Each number is 500 + 50 x the weight over its row's rms, rounded and kept within 0 to 999. Layers, rows and columns count from 0. Numbers have three digits each. The size before them is the row's rms in percent of the matrix's.

# v: layer 5 attention value, 64x320, rms 0.0357, rows 33-63, columns 32-63
# o: layer 5 attention output (transposed), 320x320, rms 0.044, rows 33-63,97-127,161-191,225-255,289-319, columns 32-63
# up: layer 5 MLP up, 1280x320, rms 0.0509, rows 0-86, columns 32-63
# down: layer 5 MLP down (transposed), 1280x320, rms 0.051, rows 0-86, columns 32-63
v33 100:475642476488504472623455447476436451500519568520491492510540509478429522399606524461600575515511
o33 087:484472411479478488514355503456510439534480544533508449607504507501478484548537555469448527455416
o97 082:585535492480523496522532473462420516536499503421604618456481519517506479533445447492489443501516
o161 096:541532505529493528437566442439445486408479511546523509466547443595490520449438515502531519449485
o225 094:459584469432498510587403474418490539504508603621460521483506489539516525551532500569499484473480
o289 128:446497418511490461506306481397510526508490548532488502554478536532429477470573490444488531541509
v34 097:484506479579579480462455497519515379397473473437440566552509540485550431614477668527435505528587
o34 093:477482451519539486572498424526559477506532492490450562624441495512560459591465479468450475512531
o98 078:429581580594529490500501488382468559390538495536494420507458519521541507463433437451498438455591
o162 093:488492405464430476435443495561467396580539480565560465502604555583493501487444474627552517431466
o226 085:498492392418382517367508614529560453446460482447471482440466575480538441489510590493436630466613
o290 135:473482523559510563526544496434562540420476488462514562568454466468603514525557460472525546517486
v35 104:485552520472454471527497438553500445399606429595444583507542587469546528525493473493524503512582
o35 095:433502422552471455443454430558424585441523423500511593518541528491542437493455486456435504486505
o99 091:546514521501504468529550420462496499508464532463445523462395476447443557466437425510498509481516
o163 090:492585490435409552536499558455593517575478562501563476544436442436469517493499491518508486402501
o227 087:402529466457555549449527602561517469408563475521440582539514415475479469545526514499469473466521
o291 136:487496441523493377422494420556462523372579457463469564540499475522542443554473484513504485595475
v36 102:504421567500441497523486519466540505524467525353513419542429475496489546404550542507509450412540
o36 091:511521573429518453553517551547477447377413536443466337559519467453453540432418508485471511461542
o100 091:507418500483521524528496497503556516499519593482543583500505454439474510532537390533468518592418
o164 094:580532533499477529507512496454572521584539510444424574483525553504490495546435442496591539460407
o228 085:531521489390533501512538609529461461521479507493421482560451529535379466447540525500447442548513
o292 131:579573501410541506550472576493524478459485463526534421459478453595417522417492512498397495534540
v37 098:481461479416529625603545513510512572615604492519449462548529473501594486561505561493545479498495
o37 095:524512554392572514531590495456492455507514506536592574464550510511515485588446481591472529477497
o101 082:576586494442477475445480530461404523476470540504540523477451464594493529440504531477401559466502
o165 093:443485549542579568534427542489455497459521546472469504506399518486480483535576549539529451482433
o229 089:527439410382567490530558496429476406563475525573549640426517479484515508546422497516444451537431
o293 134:505528442417469441508479467528440473464407435540561625470468436528546518576434483627508485538432
v38 098:445408471509578512532466478475481575476601453515550478480525418498568552606502593482463546501470
o38 093:511462448515523506527434495565549525465474445395522502431588549482543514442578463390546526527556
o102 091:457520535491502476500498519515444527579418584549477525468510471536595499543496558539454537452524
o166 095:592516501510507514467489416504468577485541580563580530604441549507487462491455514590468531511472
o230 090:563497415461466479528474476558458550574507515475478467486433619523563447481403588502505617568503
o294 124:487592458545466489541508480588487495476499390390507504457529534514527493508479473451568500516375
v39 097:531478526417450590511588530473565569521465504499491385549518475534451422546522456487552541522539
o39 092:512432553523539505378520464553507485503554537577546527536551482512436498513569403487469474522483
o103 087:488552595537436488588502477504475571505419532514593528433515527454547556492488507492522467477453
o167 089:527500430473455434547426517507548525526487503470509540542365568534567580453556447511557376565447
o231 081:497437457436491511448530506565494421512508467565494551502510468529437554507543531468524470477531
o295 136:496416508467580493388577437541514500540597548501508480527506535489448521559528455538433473519519
v40 100:445493455488495517569519519569482479471448510424568473436551527440476547580462536528610450501448
o40 086:519478516444533469552494384564429423457523457411517550519503466479548454479560443466639525488445
o104 088:464521573544499483493482551505535548525614483534445392460585526559450481494542524444488461533604
o168 098:475506455558406378422454504567510471515552463535463466522520455492473595546465461605445553544587
o232 094:532488518506515468568519447562529433397561461436492456403581415462428521493560535479442477521494
o296 131:598494544503524529543472457604409452532575542286527493499491549464497503497570501502530487427471
v41 100:506524555592549505482476553546508491494466590501574444528547474538534439554584465486507489512546
o41 086:542475457519504576541420487498452450504524454478487528479568447503513536516533520506512455512567
o105 085:471628510427548450477595416481539540492457557613449512554521527454494501433519410478428542468541
o169 089:541461566447592561458498521434518499475552470508457473475437628476515526472513470542513552451546
o233 085:377546528592472396498546419479483541494534490496467531507557539447458552550566471487505407501492
o297 143:534471454602444481528382454486477485507443418494412514463543378466464537523480536597476439514476
v42 100:505483490473565417377504507502493585429438489580475525504526468480543515491566535410543551532484
o42 084:444485456464485540534547537541468544510503538454452501478464489466536507511375452412555527447527
o106 083:470573541611523483524516482405540406491485516507462444521465561471409495517517547547474492512482
o170 097:535416462539599497458530498461434580551460488388550516503509611560453612486481532586512527456408
o234 084:518479474487532436491522560544523545514524454390460533482447565434484505483599471430536492400496
o298 142:413473448521466495408518525468484515503443512449437579462396480490634460476529461491530537548524
v43 100:458451589457488438533537495475563540461487440474542423567542575526521491431514396481520449423522
o43 091:500492533419540487457571487430451494483501582491477444480444555442462629526508597471530465489586
o107 087:489497514383587578520505515498539470481475463559540552509477497488509495476479426536465461553445
o171 103:474497445571480529433500560417424533575557489494519454427496422548495515450503496602557517495461
o235 087:459520504397398426440559460548478509558499451510535547592451554482422512474468585461589421496473
o299 133:531527539390584443478565494508484452501511527488477443585473499460496552567536473431527481472506
v44 101:521509538450491443499539538523469534451461454470534497530451514443614455506539528487422446624484
o44 084:543443517460422544484555530483528470520542442416456550416514548481436557456536463539498491563509
o108 094:576525509513398509479440563546504495491469567545495553530560517476601529521458506544519558478488
o172 088:559520519533512451439531472565573472518441411465519463519511393544572501578576539558481450386456
o236 095:540495550454538473508512500447474530493526491433432539416526471433550455491530375454457565500502
o300 135:443506565482518533515546571471501529499510479390470448453545479513514575392513539479533568632510
v45 104:614474544473458520554589454382552369542506519482430508558455475448572532391598594533461504466444
o45 095:570491476487529553469476559579571446589496467458492521475533504572558469429597605523486478468429
o109 087:471580523549463473507601525436523594493494512531603443540454515442470477591477468429554535425545
o173 097:455547557541575464392418473420510505467441543546371451422537382443419470502407387490458472536560
o237 088:529467461460458496465572538410546509530644560515478521473462516476505429446572443471532516471469
o301 131:525512453555486518525512548514490395592618440483512490509552567544522457438617491529483431489457
v46 103:542575607530468567524562548439529508431506537510610467545458518469538499527449565483479514475482
o46 090:472585533448514443571584529433574531444532496499546366570512516454476517536471455459531447491482
o110 095:499570388521403530505527542572480412421520471522479521512481481429525557523507557522408411531526
o174 091:454519502491626560459521516517409520505450507473572572535492474552492403532505559506536590474439
o238 083:527623552497423471504423525508549555483429442467566586572417526433524462491459556461512514454531
o302 144:532563528464475418466568466494485570431470474465475480464486497477470575524480431400462471560555
v47 098:477464508582463500582468503450517512538476492470418545496491460455401609564548464471692511524425
o47 093:511442525626554563562543546461448452467492518557461543621482483492539555556449565494544430468491
o111 087:571555485511536570467464538495487607538430423432457460423491483576483434538547607542420539546466
o175 086:443472523403482548462480467564488506512447502459509488471635555456435499499526437520532562468537
o239 083:437423488527504477546535541497553432447517456563550545501475453493447583432544492607670492480510
o303 131:581420506597567476500462560408468498529519513527462535618408481497480589546538470469532474509466
v48 099:413418423507499470524488424599518545455538500475468558490495521492584483471433502529501583479617
o48 095:623494549549468433546458431488473527525502571463442607460427434456486590461471439513516578465578
o112 095:424461547393446440450455434521557431496501551544581471545503561540497456377487505522465484503506
o176 085:577465402474531513558536532598436485470547501466520474474506596446497476561579485430468523462453
o240 085:523403410530454554527570493496553472436523484472441581675542584575481450500509497493521522532575
o304 131:506487525539461506487506442416569506493475541474511506559516496511471422439565482438449558473590
v49 099:533419529531522580547592520480471510473525481553520494474533484520482492506454437485495480524473
o49 090:514450508430420532553589367498458413576512541439552530453549528523511436526515489530477485488523
o113 090:546495455443522394446399530568613537466514570501460536563487583382608588495454512406495399485483
o177 097:512587452546474501415509486465465441520436500600522547448526480505405517464478563474505590487560
o241 084:441422457533453528507527530483483466589510440530483464461414463424529453490491464488499501451575
o305 136:493393549526516498545521429540520436488523466456570452439547548546512550529575475543574427531514
v50 098:479606563465449541431465515432446508492605559558544507463546498482585481458513481496447533527417
o50 088:425474550486534470498579454461505514599534537454609475511587444525571460533557447394477473528524
o114 089:543423481447456512450469501546453404500425499581500542487608493599537526489476540487611578530523
o178 084:544504489515497478494514508482457498440497449493412532481364450531418509515521432606432572483456
o242 082:453563449480437486455616453562499413448463491526592530540488470457580510563518575527550486447478
o306 143:537510573457581532471620375429522491552542558430648419490635506476510462532525486493422428516478
v51 099:558353517403457542442471509511516472441542541555388428436463585490517508464486521493483465405441
o51 095:490539583425558476455562563507577471510454581591409444475477471497510563493522561484433488469436
o115 091:470442375470489439453592431619449495469493553386516522569505545553498516415561478500597482471381
o179 089:481485434557559532437429518480438449547512452533569547486526471534550525481514516550579532415548
o243 086:464434443555500526518645580478565554523449482473425363508532539570524491543531460519549533482374
o307 129:433450546410489490474603552538477485511382530507498376433470524504511561519527473441462522502453
v52 099:512456475578441489515536510434473521501433601549473476501499490490463440468409423439508520514505
o52 090:543496478569373418466480433602435531422500500472446530439508547577539498499475489422511454568392
o116 087:489559552430502518478504480480509525472557513557548536569334465473498569481534558549516549457519
o180 092:414467538537563611551478437411533576568507504487497506448536531500571471473502508574487545449433
o244 094:500449391509475416501553505492458454517403590436504560507563448485544569543490422455505493513447
o308 134:549570445498455502529569507486500510559538548424503531512494562597439520548507544428505340562450
v53 098:471501470444552511578495595506527531593537540481568548492519479550427463505548558391525594496493
o53 090:526566459431423532502523496497470436550507581485439538537513539535476548523534535470503523519525
o117 085:504534511542438515516441514582537454469486467487457464438485460432471501495441483556518537499608
o181 085:440452517528554505476511528351535431463542416514501543508528589446536454436497487438445517448515
o245 085:511541582412427590530532492562495481509575544471561543561493518534488516489515468389504484414593
o309 137:498526516469438468545446477512421538556472557537502527458559474518386547470544533443523497502539
v54 097:438457585460525512457363444560428548483472568511494409589465578479554470459535504419550463621445
o54 092:456395513512508625436450544521459577530497509403480465587527585437539482412533458469565472499523
o118 082:503477498585647471454544502536498511522470559519486544402544409571538578554395503583515460494472
o182 106:571520498598517514512480531460565608492449531534557525427434655490586605528554587406489502482501
o246 077:529563514444544497473431446526549479419401551636529613496527533485516586456481552441466442512496
o310 124:505511527423480643489544482609410498512545538508456534583511502463535445486455479436542489510540
v55 099:520517395549524536446598509497503492539589419459429452551577507528417490531521519476461463506551
o55 096:487465422618509600636588542567588487478533545510448500559506499522497450531494571435473512513554
o119 090:492546548500526505455517449499402466471567554509444486524480499420482493526564556468389449437547
o183 090:612576539437433445613484479534560540557515563545512438435536464465450487441490509549530556476475
o247 082:463532434495460430507551442386459544532464385543466525534485562565503478530510473424412444421590
o311 128:522531467583490611514621492530518590516447475455510529488476505489424501540522558454463491495516
v56 099:537488452498542498421440481516488530485529408425590399501529544567499512484462428516597526558565
o56 084:556531561497598476474425545469528497375520521456553358517537528546566491479495507536507492484494
o120 082:411542528549475490607502436456466585563464495565494561491425549516556540528564519404511541515450
o184 081:419504484484526492423481501510459543544457508497501572602551501547533544393548481517458539550420
o248 087:516424604500473520461411469455482492487512542579570466505458490582501489591482491476467503422505
o312 136:453473578504456569538531484489574523460547540500550388499542509547497486489449536512446446515452
v57 103:433543520542481410440545443572496472492542518468486576634533555481499603465519534549506555540475
o57 091:554529555511553415538562491593549521457448557500482551570519542528584432532547480512502556620395
o121 094:554529466453458597522482439473468541494451541574466492486394411481491414564481461445459612522539
o185 098:452486456523495579457498413479563533495478495532534483581474500577528536471557537520546512472498
o249 087:421547414506590449557498485524657440535416518487476538581559466496452551580480464461540416501392
o313 134:564541582570486363481488511597555467449481541419473541617570573497550486547571536539538485516495
v58 101:491517534508574466559536497478497501454442393569496534554482520561443576556504524487487448517522
o58 088:387577487492498451535518520506523479585471428479419528484425535498568570546488427430485468498539
o122 081:516566507599473540523483450531489543532422464458475505472379468466463453466440578529492509506508
o186 103:547423466525534513471413482530432469495501491597410511496447460420510478490509518522543446528511
o250 091:535510545475445428534528478459416488450542587503454512460499551527509528584429589544521540516566
o314 134:432498549406565459539487482505580564580481475496441468498435597509459464558474484484498448489531
v59 097:468542469522508432549501560553429460547541481468519503472435475446432490533461503523448498478459
o59 086:507588483449514462452515550521578474486509467500524438480490448463491499446532431548458491491523
o123 084:430514483442506520547580547565558526603468483570492418469537505537481555473471546449542530594502
o187 097:582502463522566469407547522408440585489521541490617556534433614567464572523530463465558517484495
o251 079:512579489510515479501566620464387525538632537439496475501506502433517463521435559495448483482419
o315 131:518547538435514511526445530458463510514502495481460478504529464401443451443462502504474474531502
v60 103:481444542516491566562621517540476539457564509498466509556517505481571494581546587472483538594488
o60 097:481414583429492546466518488467553494466504426509518551482489495475527468559558544621499565501482
o124 088:554529403480488584588529486494537541555499513450582518595526484535522433458483512386537511415488
o188 097:463566474445569488530490477637521532591470426526491511491434577493445561485524480429516414576449
o252 095:522500508464618433517559535530526582517527531454465580540571485515504498560607458529489569496513
o316 122:537446534489528556493566482497531451496548452527582544617569483528486461536485545596414539430587
v61 099:425473478599491496597448582463543565561453558514467513504461463524419492456622487529493460482577
o61 088:570542483584512507505475456447485439505592528479431543431490466456473502556528502549473458575507
o125 087:482495498407505517511427388588531507517445491446588548508541503499457463446478504490492553440484
o189 086:467556469428543433480459521418447610489520467559605484588526475485570500516530602532500439511430
o253 084:567518558533467476441497486495428465520588637539458498476446506532414566453511522429519496439546
o317 139:533534481569435507497407474514499417546440475559390542480514517479432512485528426531511455551534
v62 101:495474533520519539485558536472483409518552547438513507420401582517486535531476545501491410480441
o62 091:390419622431463455386476516500458504513557519440439465495533525523438431500444508519468416456538
o126 093:524477479474451445585454489548561532518433520519495470519461484490488516578546513564487563513551
o190 090:457526545515510559487603436548567434512454499519447537550472480478460513552424556432511513436514
o254 087:434369498424523475469485558483520499524535613468446537555573530554426482513462501549570435516506
o318 140:479413611420492503407442573402460534519529544432481544502531441577418467499485519434519381455532
v63 099:493566487462530516565450546477535494589570556502430481522529501425506499542527521569405591516525
o63 091:542514541507503561514537436472468452505437515487472535513514505513464545578553485570523500543489
o127 087:465474518490520428492535505489409504434423577569441488496506483499491624468476494489461452474466
o191 089:533519593504531482501590553512494572510505547514491490422514483487408412563479455444419516480549
o255 089:550482446559489427396531468518482428488374469534530480467546575493512506524580564500414570525540
o319 133:505497468455563577495463486527463456478449522526593514484492493482529491451591543536503518532485
up0 104:535563433525551532512564524513539504515489446460471534560429503461582505518474508502524484507576
down0 103:469552479561527487487528482552521540472465504517523582512503511525655535520549446427415549568459
up1 101:432464485511527430468510497518545563546460559564511516533564428454506389539557481510429529481521
down1 106:624539542385517527548446519508491464507436543540518527437512556385514551535495509380476483472516
up2 095:398466546562507492510391458471583528457533494485539484525499526519493505523544436499530538439552
down2 089:491479528554604454421502563513476507532568406438558469495420447582512503530514430543511518564561
up3 099:528534481537490494396510550517379517539554500494522519442469492374499528589512570543549541507550
down3 114:511461587519504475547385514446463543498520455439629641446559424510573511477510585539428530539498
up4 105:511509551526540478544448501510495621463420485447549526504550434389504494568541626501614586495583
down4 111:567516475563522469472589535536601540516547519463472510528470503579548596447441485481473525464564
up5 096:518500529413468530543493415515535601527563457491588456595561537549562467499514552434469435556527
down5 099:473528507533506541368409481470454557623535472511496511573501457542384444513543473489516493529480
up6 102:560546483482558493450478594502525574489482404460402450449497513506502435484541537518433467445511
down6 099:488574498602506462471439409446499505467537589483437476369484526529460536570542521495457595495486
up7 096:386506598522508479454518546523460528490482547542444393489525549475411619404463443505485525459496
down7 094:484577499476488525515439563474486480551549463545534450515561507488598461441476584497552440616518
up8 093:525420601484524657516507509469470461476527483440463529522465358579520484482568478459535563509555
down8 087:481557413579450415457481499574530614424469518585543469482519596445579514510461497507441392503501
up9 108:499514507507554541470512454480523460572401491404499466575559461457539527457462523469509488502470
down9 118:503508461534545502499587438505570549540431548476495645556531452500534589547485565437516438562531
up10 102:472533528530554498509588478495596516400482453453539538536367516478538496461521445517545446501510
down10 103:513612550440562508500525557541580557570530520539519516383438603454514531439533479492548513424528
up11 101:611497539489432463461505502449532438477426457518456466456421583509382533458500445362519511423498
down11 107:523597555512556424488451499432493500499503568446516533512582524462433494482503428517487502538487
up12 103:601547585459501507475452466592441553477555466543516519522609513491402539444478547498449471512445
down12 105:490545443529457462544533419475505465571498587453430521495572460530570414539482605424458380489486
up13 104:572555547449477503420601496512513450521388396478437498568445472528500594534506468529387563483412
down13 099:431457458512489489532499452502497573541452590537547491459502423499459436487449479486414462562552
up14 106:463530465521565507536467484571545553515455431566548510506526528494453555510572500558489499418522
down14 107:472499489529481471443527559471513478590583515495540518545460550368474449445503489453554494536481
up15 099:447434533515634480553489467518473528488541432545503506480497454468493499556514412376545502479554
down15 093:490482489477382556455493471504496491456497524505481522528491491533497424475529439507461565508526
up16 097:527482540379552454458513552512458498489429477503482488418449552481529431567528493532450482445581
down16 098:495461502443492509562445475518536637530471437467414400469473540497454435529477538533527491498537
up17 098:463488532495500509553557524573487387476518511587534523586426436480483493443598436494523493444498
down17 091:589470469557536426452456474404469510627508547510472519503535549504584456486531520454404475465525
up18 098:411529495545485510439496544481398584462501563513587490522411565506509506499535413369536489527524
down18 098:500543476435564586599552513492537499512474486496509457563487563465536473586524532548480556497603
up19 101:466531502479462526489600515540606469517483551551520575438535592572545466542514510456469503424527
down19 097:501460473616429522509500517482464458511396521501462437497451438560518531570416458448484494531552
up20 105:552436466515480600406527488572512527474497546541477436520452558511498505502484595433541406527463
down20 097:415615542505539463441471524513597448524493470476522501468452498460485523533503427501479480524462
up21 097:419540476450446485515476450512489474491447472522458507466400512497584516515636465458507420548513
down21 092:495510509586400478435489500451597521482533526415574576503491465502490506500450460496526531424497
up22 099:454580413544394460460471495448520520476535372546493451532440527502458520531493508477523508571504
down22 094:504521508485481624512620535536500470557456463509418545500454429529547455541597403585535436519487
up23 094:374450451541556554520482438516463561449539492540440471523502507454477486537510456407467471512546
down23 099:533523458523415486431501564458466518482597475472533474474440556510472564498451512553501557481507
up24 096:490591446500408512555485519494529591455506553530531538540507601580387516522491477415470451525541
down24 094:533543503550572535394433528506481495518536563580590512481458504479542395532496504501624480411503
up25 101:460512478399483458553375487497506567541525485487436444539488548458543533496527379418560494584437
down25 101:429597485454517463520550518518499505581567396480496549476538442579488420588520506600373411468571
up26 103:580428468490545480468454506513482447502463461494510479509438503452551533489421572469478398502485
down26 106:493479397447535535584464524431560574512538496554436478522520586482452407567572454401522544433509
up27 096:602443477579574487480518529469478564508500553531506562509466529524522555587582510448485484589471
down27 096:521445486441491488493465468506496460526452432541542468534592563478472487537494507516448457442467
up28 096:558580464575454444510476454449471626361456429512524452467536444610496567444522497521491491553596
down28 093:442508517433508544526481514552535407612434529534506583450490529444475444538450479540492576518571
up29 101:448463471455548396484429506582588496589563570557382505547538537516403463560486540460519648560522
down29 101:578517457436564548530562513514473535456532578475509493500471465567508541504549451426616412436484
up30 095:453516580508474442521479538504601436415508552434422562495420458465502504501503591539544533478463
down30 096:526510501518512422584449490444534479507649577598546481518487528547649536518579509496405443548579
up31 098:539475506455433405458468472479568542445461568441488521496481453471557576491563448482502457454468
down31 103:533533456570468446534582500488539487452403431384546596416597462493553523457516586488516534479552
up32 098:460477591538490559576610546632518489479421566501459474445461565526531497459448478473564488527511
down32 096:501514468496525512465544455443436437592385484587403496485590492511549440514479474614550475508527
up33 100:376474604442567484472552504557530545519523405482471573548545455524454513582560436540525369481531
down33 092:568425374561478451600478457519490550485453413523540437544443484490535477479552474491447590548505
up34 101:480493482491526482499485421461601544548478480513582456423512544522606506486497499463396612426445
down34 103:581536540571457493543396515617420423497505508511563481463445502500460487341529401485481512453443
up35 109:538498545513557491464565438517515499502465467439456530530588514437496647452505475439555433421512
down35 116:509488512493490504544515546468484480517380462472451508509474533516553496539483546445514440460545
up36 094:634559498612445406557508545506490520569548485490503472487477543480444514509513510478550512482560
down36 099:429460509469570439509501520530451576492580538557572469514505465531530430446434466590486554396478
up37 104:489473443479438581499540534487449479505466436412433581485524405504495452448442555527413490523615
down37 102:445560553441488469475547478460468372518476541435481599600450541441392532459458480494482555491507
up38 098:383521563451486524467502496559526437534508400583450521419470593439456465456510506510425381507480
down38 107:599498567463480517471461512511521471556476524441567530542499509440551521495486498504590458433415
up39 098:527515496538514511501530486493507527616498508532480596507529566368448563546534421540489456449556
down39 098:475506546452508509541497451323458511498508497445423477486552512545523500522538439457500502470526
up40 101:462543506475470561542503532512457491494505483568519525577532561469450521588536510524505440438477
down40 096:581548438481575476558579527523571500502493525521603496457533505527607481428554522462517501410475
up41 094:441478556507546446522481555501512574495485465509413428524476618507497538535485430408421458452537
down41 095:538522473458317518535495482452533374518533484492558551525492575547502499469533565585527523513495
up42 103:430596463586427572584549460526587487516494418521478402464368559476488540435545428512532463435523
down42 105:544400435514495475479538513620618520512522536477511500493440449455537489457437536516554511567412
up43 101:440514467527547500533552538518556563532532474521420518414508553412512527497510503402475436505541
down43 100:504588605569516386539451466562617496522441447545429557501512494469570515561503569470572489540443
up44 093:504557443464479513475557462481545479473493559587461486487515486486321525480430457551419442468444
down44 104:523476523502508439481532465470570608478487468413511510638565495503587514538505546484507447481489
up45 099:517510501524430513542467507553575511507455460469491521631561526569513419397566515446490480462522
down45 084:414462435513532555400586507524563507572447430494544534484467470539518581491540506598505468515489
up46 098:573491459507458530456481512520520499496494517393448490416550463524514504509523594461625529436541
down46 102:554543422482524593544400495530514594389525578572457637450505464406511580491555447607526518510519
up47 101:493530460546478449478544460518421595440539459515549499492547489522531480565448488556528566584503
down47 095:493404499482504575480401518494458513589445494496449480523540428557439532529533541459502540436532
up48 094:575529378523408396548521582490553589561498484497543467513495473442482518511461446467487498566516
down48 093:433493520493505553455432513588524485531469463531495507475461537483466481474524530521521516371429
up49 096:445569505528633551431427470442527541602482523540426484452409549574614576504512480547514513522433
down49 098:539489487515516503596447448433483453535477572471477454516562427517449540521462572428514580503560
up50 094:521545476528439512476555524491481486418445510500468498389502529470404509533534513430505555467499
down50 095:577588412505511488447503512473421464474514487456582503552488574432469520478483440525438500528476
up51 110:541486463489506480488504494443491477523593474446528548418511479604372491547478504540514543484533
down51 102:546509547473493504526527518502507551514518460494460514519425435477442380368551390476521512393641
up52 104:485546454418470518448470472499588475630514493557468541444596540530576414494566455454432456554458
down52 096:567543553531480615483480522440513444428561530482516479487442540450421462406524526517529594560635
up53 098:586421478466530485499475545526507470417610530467424534400602465520484547514505495507531464430626
down53 101:470423564567506544487579410527515450560480512479621578562437434496525545477470493611387522503449
up54 123:592431545540401521455581543506466618515518530455448502430456515513505544530496456464483566457429
down54 140:514491584480472497443504501485510577447550567384491494352555496557541463496481522481411498462488
up55 102:619491507496515499417617570425603459476475514517555454506506480562511543550400534369503471427445
down55 101:491485466522614515471477542454549396482612505491563465529578471493504455493518529439499551487426
up56 104:571519448558427561539513537458423477479537488507480490469530474503512492455464503568433571531521
down56 099:539604548514502520410548506627507532457497528469450511416526593467405438429534445463436442507562
up57 099:544446468519547565476570483583529535532587522551468463499460511478445495496427477525540443450539
down57 094:532597480464581446557508434421496486488412575520514518544530452514479464502562498498484536568481
up58 107:551500539503475504474537514542543442522460447484546501433485611588481489419522515525441472498454
down58 101:506517488422599466541443431540509482447404558417479597526453422478469553450491463398518437519528
up59 097:512473530443549508425516584508459495542480506512572462463433550434419474568463517537465489552529
down59 089:434521456505567460478503421470440578565495438456485535601550475432643551392583536560498555546510
up60 104:435621489594570468482529501473542498440504428546412490527437536486527507484515425495521482571403
down60 099:528376467435534535489538410459424550579487459497439514441575512486516527503544545508442481507613
up61 094:509434471552517467491481499461438564577509428349514419493513594437498508505550451506361530515508
down61 094:490451546487533560580498467543542465614490426606524512586538595568534517613464426501491452464495
up62 109:492484491450588533459482579615510553485410402531562519456487558524484448491461447449435464440531
down62 110:480498429518459589456495472506458483471488449493471499513499546531554503514471550467413423475476
up63 100:537598522438462511409522538540526542423481478467504452534526505503502531469483489406543394399608
down63 105:476467507420456587533505477491473567556538491441568565442500501507493509531430547468413444384490
up64 098:499436489487502512445607455470434471603471527543510511503632560493534485476470508511575575496511
down64 098:520482427519479512484416517503446470479538571499403495434457527532481584501539363469486481539546
up65 105:522546426511455428531494484464499505421397561541596424509443479511508498557530596539475456457499
down65 110:526560588547460482456417510473482486485568475454563405423494434513448436462541512547400541495403
up66 106:517509514527481393613556494522456498376392475495466462509475423520498475421559553426445444511563
down66 105:443527508589423515489449482616451490445510524517562517512495529559481480480498539482528564540565
up67 122:581549472490418514430472472527478487516561507473518525496460533499509578502550512454495489535517
down67 133:575555525384443472463462528482499516587541540534492551480531589545410508496525560395512542477488
up68 094:570581523547470540543400431458506511488530632582456485600571507542517511584420572426477630397491
down68 094:420553477494533417413445431455431406526449473408523508461393501527452514475462438511480498564541
up69 104:485596539481477501464527455423541497492479464472523437541568464492436452465484485578538497522476
down69 119:510556476498595523455538594509556520579476415560571410535503562649530511422472516526634480544452
up70 092:540387490435504475503473538513503545460479458458488459561523569490429586527517560491497494555497
down70 101:511493578483510423502522493555460462455508575421580516573459528540539514523394562443462563525516
up71 099:568513496370479410514427448500451524518484504533411515516493632485485518404449525472515492455509
down71 099:507530575360408504420541412494551485453515497473438533543441513478532500568544458583482481477570
up72 096:505535424545607454411489483479415497509550490536484528460449496478467524540528402508522533451533
down72 099:499529599496517532503487536561614551483541498501478567495521465592404634499497560568428494504494
up73 099:561477469599458447459535585481529344444456489447410517493494526482462500557459466482492563552574
down73 092:479475460517528513530592554606508545520480476519505467521462536505542511499480553472636452471514
up74 089:485538411482563481524513510522504526563477514452458492559512587472501524444586518533404519483463
down74 096:512420431519515481484511468479503467480438524413410547576543515453522539521481535581517528493564
up75 103:459513519492475454511538525532501515438490543543409547492467480499474479420435421551505483471491
down75 107:467530551530495567491497532407436549515475480435561487577477387498502452502396497493540546482513
up76 102:457643488512496470500570472495432519450448534544549462579510535436501450416464560543506426457531
down76 100:538533487392476424558506564454542517588456483482474522459452398447530510490474475428508501566576
up77 094:476523435492369442471458474467451509414557563535460511428520552509541542392541478572449509406617
down77 099:602496424546576584548526455454477499518522520487461505546539478582479464545585524443525515531484
up78 097:469521450519616520549606527536511555498490404438463494480545404479512580455537483488512475483576
down78 094:538562602410482537522517402594503464510561555515448454551492577498424594568484399503546442594544
up79 096:489474508515501587506535588624541446445526590551600421544493524522481542543626500436471522394492
down79 097:566489551459377470514542524468445584487521441452508515450485509481586480441459593591530552534459
up80 101:482476533558541490485417465448582585504516474474515548499465505492482579513521514591452490486501
down80 089:559543533509510429500610528563490465462514457511515459657541451588470468436507521477514494513393
up81 094:554559440489454544477496564501449449390390480550456449559519516442487545514570468607526508506565
down81 091:389449564408511514452478524424551594550425544481499608467516555569462429445524428473503601488564
up82 092:465525532470541383464481459524533466634470445425525501523494612539582550537581433450518512608445
down82 089:476456562508434575478562518580498458343499521556509465423465461516489488471512544578456411469540
up83 104:427508403529476525511569483524529559487422472529504462542490544429507558522521506470568502430449
down83 109:487570542495496435494470460625487509446467483420501480535577515491545477388512554624559454521581
up84 103:523573533579432499494432491590570493503503446529476604406455559493456497515544596453589507614512
down84 102:565486479552528604565455462428511474496537436508502437555457557512507507620461536545469517461501
up85 097:549515417567495484464472521491563474539526522519404467469489549471375605528566471404504447524473
down85 091:552575477457525612571569589533412494601528475491510539552518456481454542514536568582500492507419
up86 096:541482566423520526521537431563518540530430525449441508422528503487563493532455458596444467509562
down86 100:408556502525499493499486503543476521476570426473455475506509612483589510591505538610578545433406